python train.py --num_hidden_layers=10 --hidden_size=256 --num_attention_heads=2 --num_key_value_heads=2 --head_dim=128 --intermediate_size=1024 --vocab_size=4096 --hidden_act="polyrelu" --norm="layernorm" --norm_place="pre" --norm_eps=1e-06 --positions="rope" --rope_theta=1020.0 --rope_fraction=0.5 --qk_norm=true --attn_scale=0.119 --bias="none" --tie_word_embeddings=true --parallel_block=true --extras=["exclusive self-attention", "hashed n-gram embeddings", "capped logits"] --init="normal" --init_std_qkv=0.0247 --init_std_o=0.0 --init_std_up=0.0247 --init_std_down=0.0 --optimizer="muon_variant" --learning_rate=0.0137 --lr_mult_down=3.0 --beta1=0.95 --lr_head=0.0121 --warmup_steps=32 --schedule="wsd" --decay_fraction=1.0 --decay_shape="linear" --final_lr_fraction=0.0 --batch_tokens=32768 --max_seq_len=1024 --doc_mask=true --train_tokens=141300000 --max_steps=4313 --dataset="wikipedia_en"
Each number is 500 + 50 x the weight over the matrix's rms, rounded and kept within 0 to 999. Layers, rows and columns count from 0. Numbers have three digits each.

# o: layer 7 attention output (transposed), 256x256, rms 0.154, rows 207-255, columns 0-127
# v: layer 7 attention value, 256x256, rms 0.171, rows 208-255, columns 0-127
# up: layer 7 MLP up, 1024x256, rms 0.165, rows 0-3, columns 0-127
# down: layer 7 MLP down (transposed), 1024x256, rms 0.261, rows 0-3, columns 0-127
o207:521493489469563472497525511504512442493494457453477496585489496493498537480474541469524540559553500512445454552478494542547550483525560477432504561497527532508427459575478447546574539507473435469533468511530490501535548507492544467573526548477445466482508440542486492512431447534458514519472512399494587559491476544588505502514510501482470436519632550576521502452449530386517404566539
v208:428559539412539501436473499520554501534487469499579502485566370546520553483488449478541470526473512512551499497529549506577515505476532402523570486602485433544474478479429500424441540546494460541508499469513550536503438496470498520444469541434482587506464501574448525495457442478507473507524539551582514568537529515510547472567463432437389451526499612517493498398498578496517448459521
o208:580555489461549527499504541506462474506497519458418560450532469585482478540480533513501551472491510562546505448515491484520411523489460477512472415537422484456498482443541551472405448520518515512456500492517509492450418540534632552436506521533473477459514464497441463527338507512554525491475624510507417497530527554436527552470438452426488441513450507522555473496510516491530561484498
v209:487517461482512626490480559525526472513551496578478428491477435457459542451542490461517555390510530465539503537457479554461492477488555587513459570387492477450531496526511579604501466474433517500493504497511538490493524423467389484457455521548570470507517531522575445530545491478524498502493534535470522497503444421506528466510585498397508469513490506439516518448504475506502485519459
o209:486529472459495529467504389450479504427531398527476428424451491492530452480533495536450498469565524489443430487502438527485512524475514541530422488526553576479482530581420444456505568534483549465496389528488465474443536517515433498485474561548501497534549599475461476532507602574459528501464470542482417470485500484471498491502504503534507484531587514548502532524489543497490541616449
v210:473457435484515564467450522509496435546509499452503530462494427499475502540509543512487362543485490493568536534482501522481498501492447543460473492505495491483519550405518510566499518563522592494538444569530514503443481566512586492488566509517463461477555500549499506520466468529467571487558472516574525559501472493511442498508466368509490487454475524463454450491509491521455500495379
o210:522531474516551576509477504525492454512562494491488436559481536479577521582525490452481425514468494426534467553557436560439463500512564580501528525463425459577437585496513501517520501500477482448474473563579425474390423605462526447565486514496411522480546441480485482571456505493518461568456579535493656471501525462469505530536511522511502582573484554489451498505520457562506462511501
v211:451471500565459421533401512507496565485412468517431483556496473463509432524444592459497533477470436440535470547533559458513447444507484542489496554487522504480448422524600504584524483571484493489475457514426463414504501563458481488533542482430515540522424515557492525485500523468477500521488524518500514429512490503594486471515535478540445521437555500518493382508616568420449527562481
o211:505626478488522524549423420448518453525552543531473519562566555530486536429490524507494411472475514544458563467430432489511493589513504544453477514515505419539484506482489509507518450487497561525515560493441481474472614562479433521463446488452508485534446457500487542454526464424443528515499490507524575493557417524559444512547557547504546429510424521537462539399505550470480455454592
v212:519456474490540494402532501515525483490504509556438545460536591435512490498456485518486451474521554442541416518439509429501538443489485492538441456445489478535498459436493507536492516436552525481475508438579536502594459516508487557491491601587430528537569494495488540477495474512390486507495434503471491474491518499549515482558490526514473569492526449428460475519527528474460461512507
o212:529485523466510427481459497520456490479452598470553518483605500590494552514536621524482521492447510539476550483473545384495464572470536469526566516508428504516541431578448494428573530452505502500543449495554534567491429518568539470488504458510486494488571497512492523522448521434456531508513523418560361392466506620430510418522509418475535499501461469511524540577537479529504453481555
v213:496469517538547499516488453611509490477441502514494512526462487526519540536454552516504521594475524535468466483502551425502518562511506517546539522506433535425488472435465582426522456473514540484447524555430574479550495440555475487466535522481494545507438531482518474533439514551515434535560559568512499522481445498442445526429530562486532469497481446508541460551500451510446391428515
o213:491544471555478493414509508517518555444564484477530478502586584452515483623390527499559530470433503425469429464476461470516461487489536435564499454486567520541495540497539535498518544503449455460496541441488475451486454541502525506467439482506552481505425498473485441518478436535447469554458478469552598505445474534430508540513550488506578549550536426604449517508487553514439470570500
v214:532480492513493421551527469514423529481584579438524535426443554464481453595505515462480482424503489566519538500522539489557497463477472490498500501484528429510466519447551570426436433478572553535429534495470457443543505560510494440486519489493531507487596514492475444530493449474536453430482456516536445481548463597476554518518443489489495500572566539356478467540488547436474481566477
o214:516502453510461481507519469471534436520528536476485483383557424504443451580527484454452450483489431453487540466539497531493474577577485603513450506474487523496502485484556536505524473469510554493526533493478531528562536492489548464513457499563465548547475497486448469494442483435456523385490498502490510499541526523521454505489449543521499503437543519397484446496490527437494512542480
v215:453492528445445464613484505489516523482591530524476546462515518507481504469529529498507563465505499527448486518529529562543464494434501423480578503503484516441510517500534477467489472577498540488525506519455488423437540462483528474521483572536532524484591540469486431527514482518461423539516450567524539464577476461463459565487505558461487533524519489486448521455468477507501540492529
o215:500558449519502502507525462481531463514504513500521477439451441486414487564459493489444452544489510478494500497482494483528562525553530517546493505480460539561490483465569495488521458483502522529483483507455585533499574464576464436447544533537547499533537491464445517553474451525489463537460480433542453542532499550464462469438491470440544530432503481507513533545443504495544558503465
v216:523515490486499523556491525414471438571469479573457452453515537577457435445481576501504514524522456540444476452483484579551526544497453518474489501574564512401497534487555580467536457486468512531466493493494476533508528537506462499514506432481514478513482465470465528470527540508606635534515494547554449488430519486500536503442549447515452504476535506476514508507508492469481559520471
o216:458557507464507533398544486433494483548551490571519570463428529549484473417508513509523511560502519570570486504505478509542474478569511509507494492530541537528508456501526495540429478496450497498489548434485474447473569533510484450576497485490431470492477430519495492454388444574448570515542434505465619445471479439545448558447562522481522475531498557443496447419527522509515441514542
v217:506509561437468474540522530495503452511545584501562445470508471492447541496534465546567597445505559493538487530478462462442446482528500483552522463476493463575583543553537471481458485508470551444485525516489421632476487442468474550502514442461496477551589453498501393483544441472547530508514479501523548491498419523533570489467526443491597576498488538545581580477436569455530474574502
o217:491526467467534413519484557523446385466508323529461395560498419525547400461511463538470483433591484527490406503539503602557520510441504499411396500556558526513528487547584554518490463557426563493491440577525474553560511441502516500466538518536476590552492553591547479464474529512570513380543510524449568480568443486505546468478585470549515540503581456494502469450468432545451509399498
v218:512500530505503424509598535564450528593492575536532408453462535504472503504517451452511520479491546548517578554475545507473447430460642487474483496541481535518471429498467574482550498444579381486509472553455488539535534485562477471462488438459453488458474577465550518501560464547448479598519535434465425580391400562543477509498596526499440494504488520534529501538510552491462488486506
o218:621489470515519520507545427470489554473515440493449575518502534505588526552484487519560569533512472544478532504505463483563480518507462456513469496473468499456487492537440540463488520525580412469540456481488500514478492489428548445497511484507471471554483529527550513437487544482541438510452515567433288463496500532494524412515518468629561467514512495506520419506472475544505538449521
v219:551553550521522557549439503527502566469519485492548469467550426578489562447532518522485479484515450388388479486517521501496533503485584555605503491529447443522535515509473489481471516543547523477578486472461508526533500451539521482468552491464433507411559449489520465537478560490472498502443472491501418495543452524563535540537506516521491531497542542441496506469491490441488535422544
o219:522519436584477489569524474443527479496488621407541511519484519461509506488459451452476520496565466499551424383495483517551468547414501444547515450555448497567515487460527437525499527506522511496572582517493529478532507469497560453503590474520506471481597478479490539469480483517497492422455515526482446536473470524541433501485520526531520504522512498539432509556430463526529492493471
v220:516599480516543514484546509506534481527590451441508448484552545512455502526547506505561512526481442486497462481485537459484459509507554573511503443471498435524363501464503532592531496409513514498502382503433513448516521545477457513509483448507538585521552489472549575535455511516486493517520448467517459447429455472476444497480483480478586446534505532520479514476553501522451520485489
o220:541455531489524522427617462491514519497500448474510565569553467562439490460573499459518486415552493450494489519477592457529467484474443460576530545440527480509464460506436483475591499503495543496536481516525521483520488446449535505470505421472469467519523512557523485477516530443515444498435378436562435464506423463503531554503490549512473443475521486578507520523516513522469493493504
v221:580518496514449587538501501472476496428465512557377481483604560546457454501624482502440490486534501449458531537577464543543406513453557471502467498471420550509528490479500443441522481570523522587444565498436472521499520413463508499499572562539489453490579517435447490499471580517486492490484464442582513463541458481567442530496518532512524584535565522470520491495446507511523493483566
o221:515441475494502452549567552419512558498498589457473520398562425407487542518487506543490533551516456463468495474491418475558541494478562424455595544458478547494504509494447473500515456462430502489502559508450523549497532556550485447515529523504562474511537478527562480479574480503450469494531531515456506531446526525517486519533508431514477555549505560469482545543397414435514490461469
v222:442530494547481569540578488502438486511575489584496492532486556522520461545455542535482435545501377545470474436438523454511479559509481479457515524539522470554615539535528436520515488529496538432491439460509487459475541523538503485502448522510476493517506504545524412496495596554402487516514464455605500495463541554526480497497497465479501532533473489489543478453482546484478546514519
o222:516424509472515462503436446426531524530487510513498578494470469479462496501483464479492403467499476626514528486499548492533480541467560549392529539493509529530508445518525483411503486475552561525479546461463489506508562539425473470516534497505476503452442470478556476575587574507570524545463469520520415564499505600525501532402496512507550531445468486485531545518494441523478520558481
v223:507444438490554580531457425470438504514519527542529496455489509478478522509536504457464412566471521462514570551519467546494436514554481485434541467550481574482482454564491460510528567470499585504475533483519525521525518510475549501532495485505480479540504537536389538452494465515499536502503520521552545490491548456483435433426471507516509527471468550464506466443504485618492562533537
o223:499456543471532518537463516509464603538492308525508491493518479535538474566521484494432439508511460508501516481504370508507541464521454464431483554499441484544443549493501573553573457502490494532423541552455566470465497506518544471483425540489464501478457509503516533488478483539489547495534506482541573526473467488558503523485519508513532491507478527493525462537495524511547463515498
v224:520622488512495505540528479465468586518472484434536543484448531514595499486548554501543514517504525511511427533556447524544541529543469489455516472504476480415507453532474535491509453530539438472509416525532455513463510544427521474526532556488462462492435485501458549507493560522473478542496492450444524542410491482505400424499582582516497453490473474532519467405457431515521516532472
o224:586491521469540536473580464452462538538467363564493530511510530497497495475499552451518519493487495448493487460521473533521506507425552494609511466492508487533498551498465471522582560552482551477505502522543485500459487446507462541531445540502530587516433490418482623515517484403544511557540593568505562505506474472561530499448470551491498478502455520420503455457508470439476483503513
v225:552430471443497448498516512516524487597497483485471490473528550445515548493538576441499542495482543465506450523473491516470545395467457522536532518454558519485505455513452515509514494480541484542530578427530477496493504459546484487511454544551465524486486502525516490591443517508529541502509504416499431450534498496451465504453475514471536549471541470511475465488476514382442572581513
o225:510473552506516495492511463505514505451464502523547490455527600546508573482471416506489474468495525484472504484494591480521489498383516506519528496516541539509483449443576454545445474520502409499513473499477531486531517516514446526474445544483524518493500510508490558485384543568448529410519487542437562477428497472457420520449511425520494566466473461495518492560504569491509455523573
v226:548474521569451533479550454450582547555474487466443515541520503496527451479572507479543431522439473435568533584500512444477509554528449424558505593479433540466476544482542493519499484479456521525533557493414524541502535536576451564524593493506488447580427475517534471541588543542483431463492534495517496482529452405477492533607472400497434493483496531515463574444529562499471526463469
o226:499471517466482481526476489465468486484439618479440649521488511503482440469624440524491477512582482467466472497444492473496564492461480531530568553557535477448486495553524576454566506496509533481463540484530545445457515449439522478579485450502477459489470510497464436516541441493559483483444557418526685548543517451505477469432410450509499449534501422507457501498486482494515479497501
v227:467509558491431415544437513557526571498526515527470479430515523486524555515540485415512456527469423441512495440513456555461543499468489503429499457441543521499545521480485503498509425534481494447576568498552454441474484536471542573521481504563480524472595522551505482506492446484530394543449460488582440515621534521510453536492469496491493575562469456561457464513537420498523508518535
o227:496560489511424482517461427502471504496486590494494573403610438462478474495490489507500455553513481448521468486483591505499576461513503500399548439422545536616516524432520465542544485523499533448501508509542563529519430455486476464536531463461489494451536439469451545493587424506562559538478516557497407553551434514513543459472531465506546476502574473554547509544508462485522527512539
v228:488515432525559505501534492451495486546502384514475477461457522551527475474510462473476446504498491568493640484504513482566500548486524507522568504470496490509519491543398480388539539462594423476439394495539480549484497515515486533475492586564553522510431483489485458521514532478478526534482482487455485405522529563575563495525538547476500513449535542467504548470545452486513494542457
o228:545494555491507540454520416481495489440540532547422497467460517548441649510511505459509562482509478543547471589456569417498507490489549545516460524508388460479569528498474473462503437488473476474468459538496508534474572565506532497495447577475518496546429476532499556497431477513555476587444405515399533438513488508539479487574473521440481454487489512504480520468550494517523513540527
v229:481430537501491408473437546515392526472534526533474511501547411580442515398495495524497437538518513553519445537482493538512453500525472516538583473492479521512467577486474493479553465491534496542495499589477542564507478449523462516526473497558548504503564427501470544561500573473558468465520575503512598507494476468470562534491450465459425484437480539520464431513551462472463520500478
o229:545541433518504547498457544561485531467503427468601485443540525394562512445460510505462483540466499540512518441491563560509553485540564524524486512580514543509438479538530571552539463460435514497505484467501531489525453527550599493502460544471481466492489457427504445454496531441485480445505518501545479548577534553423450503500488481526460556501588478536436446523502539522569547543475
v230:514462508506521539465495473537494505455533582445508609587522490512500444429528463496509496522512451527482514467504590493505467430510502480550608462507530566444483521563426495432519502580493469531491494503493542568512533537530487490502511445527463464485458484528443479479527458407479576497541587445532536528531615477468498501564431448556506454477503462505546497489480593464416441487489
o230:573455473532529456530501423482522531455574530460507532541447503496486559511476470486546472445422598493456528465525502567497521430489475557492565475414479485492561511469501542579494435532517548525532469466455498454509522476541495552429547536494470432491477484544418505514508506535489497530478495544516569508526510446482471411393464425514502531460486548428476519466425590533474545521467
v231:445513441583547580523550470514524470511515477579488480495487441471547494462581517483446505475485461559570447528406494527411523467414427505467521495506423511552521509548479526392446421526499541477437546474574475376480476510558571484539574602574456461493428376560483530472495530504544431482547519479526448516404517524540529467537482416432530505467490515477428527424483543454507583439498
o231:523476512490604491610527497544533497539506624507509593588592519563544471526498519438481485526558494502431518475517496617507508513435525488514500492495423421465498460560495529493371497534476522527536493551481490463435441566526460498493475523497519465509522465509490584556511482509487468522561518516539489427454535514416498538539463523398495480468576493417516493540405471430540466515494
v232:464455466492544461461589507463457472479426472557507549460478555496581542514478521436545520509455522453559446452468498439470492491499485497504538566549445499533492521505454518461522533514534465525519513467497447526527574576520459488507495513506464524486542455507431530486452490493497538500504469483509516627486470534489596515501569485529467511544477448510513529552435539461494450533613
o232:507514524540538453482519572524476452529530506484537497555473470571449510451426505470474489519412455527549489463491429452490458481509523513448484496528445483536560460541527551477447516499528581467545508445440472590508515478460553476529478422523499504640458523541509479435472490456537481488453573504454449411524567525466476468514484489462578486515526449517475463488499507514508458535534
v233:512467519481465462457476503472563494551525572492491527484534500357495485534473472513527472473492464414494466536571456536575552462513476487555513529583445465494535495459538514570507562536473529450516500520538502509584434492517514501574544462476463523480553507497554430530437484488502527530520445461500517430526501453518466453408510525458473566388541470493505433520405564509482548566474
o233:497454528500509451558453535493459547502548477465422340505518569509500496480524534528555412534541502572494525491531576453535516490481503476570445471531517564530531485545623484533478436456451531445426475512501447426426464502514522536489494506498455532514539431465527511491529496494497534435523542542493570470518504487559523491404602525462512595489414466476517494502489546493560500454495
v234:477535451507478509496448503509483535529495477529529475438511556432492464473506492564518518500535519484551489593522511556502572502468604477491529476513519448471456471524505530531515497490560481538496490542530491568517512458465487496460486476501508508487503543565474500457469461547523549534557531514509498567416574505421517564483511544514496500520558495497554506519521480565489535506469
o234:517499443456488490520555505492515558545427379521444553366509522531450529488516459425500464508440576479441510583503475563589483515512489489533519482495461525535509419508445493542493502415512545435515429422503455489439537450496513476528518465472513471563499508558481465486468472548501493528544473535497513601496531475487442508482518526511549491521447511496503449448474441555433523598548
v235:447531519512496431571489558429501542495536520531493442498446448470540529513524494473556457532447535488567583557551538521487523519558409550529478520442467517494493542520503429547573499506500495460481504485455531491547490476492555473544560546413459510540505484484489571484451519519544357482462514506478472568571497484491501469483508551431508461537550433457445541457555551509490530458525
o235:524537584486523511471503442542494502477463302505480455530485466471534493554484520442477470534502434525522487480495487561490497471530481545543512514447571564529507555583448503466522409551507582493519479489510499567447523424522465511463469537461484518596498496498536540519533539476473433468503481464402419523495524496431429523494552479473451524563506407474407580525527568517431475433494
v236:411442445549500489477543523553452489532476453498457567423445510525552454492560552475414501448554513501507488498515447499510524536472453487517529523574548468474575471515450564494475486608474497565558448508531582525461494480532532554511443477535547529541477433504507500458485529568525525354502525513506469436464524480495450598453508454515430487444460462471487493549529469511577478608484
o236:519502604547454540446518542524528467519506450509500516400465477514456528484523462557459530543552494527500515566508523540464431544506540504444565510516414505446492519514503440535437552467488443447511437535532538441524489490528497486489462518454527545461471509463459474573463497497573420536553524484509559453475434482555524507550438493528478488557464507508447509508553510498491448626498
v237:546552537551521452488482509440474537468605520555477510483594545460437495558539524487544479481448531497484462526540450488529483486520528439507530503461570505485497533484496515491424515583529487603436496451488434515456598499493496476539488484472559560506463553520574495458486506446521535562499516506464466394507483564567553444525470530494486459551505470450545517531459471538525476477439
o237:485493355490480462497462425569419510510536570482519541437532499505514510476508424470411487436480625546488437545489543466526521461502490504521501500494457482435531557512518524552426443471469553480463568580469497508508545487498551478500437389509534542452501452510493578451524486527395512536489497471496487450463543441462527565468483564527485491549502484521511533437555559503482477441537
v238:431494528463490433491485426590515490494538469483556516556464517465547478492547503510396626471534449533480480447497458554487496466472464490563527524511513461540450505441513466435483474569391508518531546519456529579435432556453460445485489550546532458577433548459491478378494519595505527489558515534548544519568444544499490538538494473459492511491506536463568574520507501541517458459486
o238:499478489479480583495526513546525467526439530538526518483560510458449490489491502524489554473482546500492484524477438494491529508452468575512465568550467499517549596511479452514470456409505480536522497473465490532534462506482533517476516580465469506527492487508509509469489553510479484508498562524553693569536555567484502567507470481464480462478520480530489537429563488519404449456480
v239:478509442511491504507568598489546410505471465460440512499565551517525521507460469403491567551524611510538510484566517479472461460518485573446524420531532512490431460465491494495456391453487551548536539487465425510514483493476535529521496526540505480586420582426435497543481486570568450511515486453484440467507407426512475511456558462483543467564513487430426548475499544452548527464569
o239:488477470500532460513495575469441507533539470491479389455531451545460483540474478520382470494495498509465547461532496512489528524505519495437472490485503474461461472523520563524469533564493492539475480547576442541509498498459513536512486404464538467532436498544502451472442514487524467588452532556610588576464457489418524468438418551495532442502533475476511580528510529499599530470564
v240:527437502524414438589556492465505520500513473516449502461400576604514474456438519492414492498576455535507452468485406526467469509522479536451539460405523542487474532543480499511481557541551514444474514476519508459516557537467472510516497459527530498546506456480494475503389548468541519514502495526445405449486604489441543524502568514420555498451502514500523504525515531490464523503457
o240:502523505506475480468493469461462491521466609494546485541493468512531511453473545476469541498531518576462489435512553530528494460509485489516489465479442469531529480496499493561535455552497507481479545485498496504476559490554437519502456539538513503461493449461517513389509505553573496463592475542609464474451525441437537563600549441496523549475558525505527550500474517470498463553504
v241:466497526514541547524537475552477543501413461429461548514496589507511527543461526504535496479504427473518489482471497471512493524466483432479456487555505577505503486510504554490508454546436476508512476511510473514475489533493438457478533456461526487448442443537475505495536486540442516454489450492534397534574501480502578609501509491466539483547436530485477494453498395445500467479511
o241:407569551541487567437488520517449413485507488503541561521531441521522515443502518452477500500536522427506526578552502498478515485491516489499474483513533488535570565424454523504513544471534452518511443487456406481488568525483436455451433484524455528416508474550461554532457491476518457568498529482543428440490522530524486517468550466504541546493526510533547506487534511422504509491549
v242:440473540519439491546531485562496500548526542574464549481473584487507491527421536493488583617503452482546532504503469497439447466403517430420504520432558483489466599566458468490461484428507528548453487436541438430596453557589529533501537467506502463524509484506558583539542519501510485501475508485487454530526449496480455468510506470537516554510496441433432547441438463521534515513500
o242:452471472482486436522510560535509473575397541557482509527553485566468595506524484494479552418441476489565523519519553509487537526582451559445530486367523468540440483592501450474435530510524467587475548567539608511526577548490422465495568469483524533447526519479463543484619480497500431556514517541552487575459521413506503439502496411459539469487417537453565513538455497463496468477522
v243:466457471468497516541461485504526525514420547479532573442478497542512455560512525532496462484593494485545535535526531500449535485470486505498573492475483454489464383477534483491552428486457466482516514574547525477481538520479441555492561500449459524512540513376492461466455507516495479522408556534677493498443466538451532443589554420400539540422467461519556563506527552507475551465479
o243:501504406497513535510531455517529490456523612504495524560474464547522397506457503514542525500468515418445568490525495493503522456442459550517471519501344522488528456530521548542534479487417505437524488466545455494424552522551510532449460529501500562511463446475529480551498480454535493537547552584576482479476563528512483573576475519503590512574581460519484462427436471488469528474522
v244:509456507442559413522470471475404435479447445522513424505490465510450460543466522495605418551512428564451536536493375494529497433472586455501497560555494444520494482494509520510530513536503497502535411575376503483578508512518452487441469487519510474582447572543392521552515512482575455468531521530599458540445518572508551530562443475496480541516437504459511538458472558489484427527492
o244:512532526537502507469470554355502505488460655560444527451497525416411488432534524549493460495463491475504482575490491484447512577641427497436452475486516520505477443504501549503524537478502502502495487448546519527470499459511512498466539445505527493596508604490472444446437481582521470447448474531501515566575453491539509512456511461569485476454489507521499543458501469528529537521468
v245:506492382447507519519546519464476524485538514557560471509577435484426469481538523432496456498565416553487505509554503453508481463472514465498451478575463574431515533443442409494563383448472554544578491549510465503481475505536480457505500557517514469507514530554493448493506412488459499524518520594449526479512529510458455453516503525464531533590522501492558507512587468479510514524503
o245:564498454525454565545466565569491426508461655525571519494554392500522495556524440416560483519538476430458448490465465533449530573514533481554484492458517473497467479408506446528483513463450439586533451507513537529458572616467581431543529520544543499491519498531520419504509517529479515461506440504503560501509568489560469440517534515476523517543441514462579550487564492430489517464475
v246:429526547502462492465497586463473535425547526595489420457587526502511565473487455486489461516483527446487500447431470525530438489511512512422554476430583511481489463523465430505549485456467466528490551538534529516486581497515486509523489493549462437522508568497463542522551505517481503534390468523469584505489481516419562412474479518479497462541411486491437581495518485527554497512389
o246:513492520479496557492558472477531509469479557504562529480521530518527507443496532528548432548516490516474486503463377469565489449538457601488511551504490503420514457501517459507494585514489554501430514504473562554513465508483567483480459453449502509519473471481497476452526519545519520552503501435426184451505447510492528443549446460468549503588515557507504510490491445507586501511495
v247:536597456533522486533502437542554447479483540484511521394515495546480533511555489504552514501453571541580557542551488500518483571424480497486436498552472489424558551456525551463464481542508436466494415533443504480541459452502473472480504561472429559456563508538555490541489503525496531485482477430488512487490394501505501511471568471528627520461485490447533491413458489486483533510502
o247:531591450493544467502513403576416501529544540526474460525532557498505419621449472507487510486489478495560446528490441540476499562478488490491539482525477447474450569543568484402528550528500454467522441546465462550523543460367436484454458566600541550511506432536573518546454538471527514575506570507553584464481486570521477472435526498478494504468550455381569456491395454483494453499467
v248:483584522495535458491615541479577449439578484482444490478516485601500500548562595507567470451512427448497547462454492476508522480411460436534486577433482449459510494520494446456520437468528459460494514493479469471542552431566503628490530533423419477491535534569508501505527525499487492497415454498543477498565470511558524509482435448477560500442495533535438467474467553450515467556437
o248:529455464592504461498448518438555433498481683445489515515559527515460472477475538440496480569545508536507476440442548462549506559497566513519517511469531511456480571586511459451506430493475530447497426470521491520527526521448462534491443463477498443517568512487497439551530523497507489445494467518468476437476482577552411494439448500424537580477470524472411472481471529504484469529544
v249:539431485549539481556614453491531439511459507556506478467482417505511445494552498486473566525509499433454471524438513479506506509481537474522590424486451487472450503508513531455498476459508481432519474487605459552482432477449502446495514468451516540569593553464537508506483487505483571518480525531513546501535483501440477542506489458502455470484479532474506428523565565470499471503418
o249:524526421562577547495538550474505482488494410496478522504495474470458489491535455548486511540464518514511539443485523496521485501481527442543510543495498501538515619517558532435519545473458483493515515480470397483484535562437538540527530423565527465544440482502502529441488472478503525487489526514494589493448416484466500520574504450561519521508515500422575442440475535524530411460450
v250:466541506479509457446489485471490510516548519508515552560505519482518511465484530501481514538517639480529426483465465526481500515511541410492538497508513503444501573453423482563593467467459454517512451563506532512465481463484566545486501568526517432470498520522470495478443515404473477451522466499502559503520440485515542463483427535447436483488520500460549483464527588493530463433522
o250:551480459468576542463521557469580455500520451423488383533538500462473540494570486499473544484443543462504460612481510545502591451498504511564516443427555485389568541460533508467544482467463518492479497547473418531480437480493553445507478461560538486596490452560439528549498559432502523540496548485490504484469537461501528463479487516451511542529552502487518435460463544516534486510479
v251:430591450481433368490523570507463523535585560564425459483547539543539476469578477473445545503540484517553478531490541537438494483501531424492494532568445543421447514557522522457525511429514463410523578487492459593506513559470462454460503428571456527564509456490577558509544550583538504560496453574485511474517544507529420466494521493485411453507470513548523481492530525475456366518498
o251:490576482544511465430612520481507493494535482487459537522576523575545484544595549524517548507462498544501506500449521496448443539496515488556417530507520470569522453515474444505377482511562494490502451519473564516570488426445609437482523452485438434539517425520438528519492514468472522463458470524507543516504448477487486544464513499499478414478424506494449481493554486543489444524493
v252:579512409560509514544466502505481478459486471494506463555496409470537490477554433406533486535531486448514521490494570474510518433413465494497494461555450487525518510558537499488540455560469438510483517556503441473539556573419504459507572529469463551557465478536506482541481496436485498491490441502570570468482470487472528550532565544496556550503532526504479500449452446544514483434514
o252:612483499511576455525462471460440507585441533543465588504599468467501552435555477506513463483500528580510483414503485512488538546461476517476511501519505484485510507429541501454457495491461587450520549506416470539462522412534511503464504445470500502519486536484517521439458434538534495489412483581446586476610416486471485532438495536516458499519467463522524535458415441430497492471530
v253:540502554517518512525447407513529520544408481525494546487573455563451496440476520442446527564533470407494427560504510425465540577510501479464488511405538411413523557512438506435497486436509451444473552497479483508523487515522444583543533603480491470531517449553558573435483459542401548431501513478445495534483476558475503490505457466506523542507510459515449488517494522410487570526578
o253:555470511513497480460557489569439462501515626533470475521527399472525549538407439467536541428475546422518493495508490490507524553511541449459497491515525467457504571528580453472577565519558567551516585447466510455554512539520414581597453521547517479524554400516494488407501461510430561477486589558500567571560449477592458527507410483491486486473566523482496441515488438479520478487531
v254:533521479517524507478502453493486421538433484549571557462525540503561517480471501486496415544578496606415421528509516504518435474556442538493490486497477500517543501438485421474479476515476529431525481484551507497535609573514450442516437550437496500490498501496463496533518465432536519488439443497437492510401517458419524501458510587530569429545593419504450482524482482512525512498515
o254:562408567532446551459375509535523506525506409460483467472454512448553392503486514487473513434549443543494551411438533553416472569466455528499474530539478508477515448506516523483565534486501587533491458525542531451486523486474389451542478481523522477476390537536461455511530549490512511544468491497496524486518522548529534511520423503453518461458563506546556478559524541557575529508501
v255:553507493478435494495555470516544521497589535458526409557616550518425577492469507522414438497526534573556488504443443479496450505537487508425480439441464513517563514442460552595483380440467515508509521520546516495353509546459523470479483561483533438525537507504540546513513516493516511537566540427475491445525491510435508492475529452429459405535440490519559546464475431366471493503527
o255:558463533487443522412525528548469562479502375526463523568531525476512525476520563462497488421590443495459407489506519485451483465486525499478545547504530484525573373460528468461496517491444479487501571506458630513450470538515527497559496543557471493480539491543509573555509500558505483501579551442506535467448568492472496468512461448502469452427554471483437489504509439540527556515428
up0:549466521489641478415469449510524475547484522545428530435425529590576572500550576602524507575434492514482484420551548627467418480540520497545504559469507496496555464459553408510574499495510470477425472467542492464468529544535446468499495462446588407480514530498475500400475508460551406443557464529551509444497495533542386557495555547499438529473484567556394607485536445496454478565564
down0:521611530429432468423509561508469615475562465458510453538479491471545447509510447481551477474513429447455590551588579563559494418502496571511512391580458498498635530494500454473452515389452573507541457653402510493563488570500569421471466552500550447462483566426462375501496541450543475473467475558423577504456396458594522583391439492425460530452501481535490529484467565582499483645447
up1:471486440484447551573495504542565431544400485493505567675561384502434527524533495491547524451472461496473382424536600532529503466433445512521541484552584479594519441521394585504445499483474555467513531487537469543485452394492499567484597571551562554454500712617477506415515481534533480460563397510455448431502460597571520423516434558533465523481401491625537528473424522474551569494575
down1:559537527511481548522559539560577515483461595539491466471545563481505593491553447442511500427403532423562547437470482454488623559504508512539522525545433461577476571526430507425532465452557516586498443498480518482535560541582486524583503535479473555515581433347541507533499538442566539458475458532507484488490458493434463429488447479537511456441506471461458559486441462503577459456599
up2:448489456586554506426465549501496592444500488554542454474532499525495485464467563437522536564426510493516470534473411454511590511533561530553597479477516527483419493484514631600476539564398569450520474486505602511495555446560523458535487561572564520519494538490522419544448551529437539526474539500485557567430594542481524464507531481426462516547598474475442485407622542508524519462495
down2:453416542557444508470533521440550639581571400630470403475409473546544520477521544471532528543365571466490486540508411484552596458484526468517500514574470532502501562543575531492499489504454561543427524467430522536383527524528539510492450567561394440514448513485498570451472462467560482549514592445490434518526517527455494519461455493437484547594543422504536548469477563552531495479536
up3:427456560545537469466506483449497462497537501522583421492490419469551482433545452549439486480531480489477477440531459584461503537474498433564570537584531542535486538530488417510524524498502411498567474504554378487496586533520532512503486512484483548516546426442561494496462509500425472514495543494607474465471544572481538477492555482512412486572498594384554581583486534524549466464517
down3:559492600489505511426545506529491521510475422516561526399518445518413477451520495456494507506577495481534482506466479486497537518466531444453635493577437435559606485507527486479482492533558495432516439464531498497574527537444524502549512488454530541450467513545539446542500532474504453412490527483582505523554458511547453535392483454457484495506463516448559501485438498494523497516553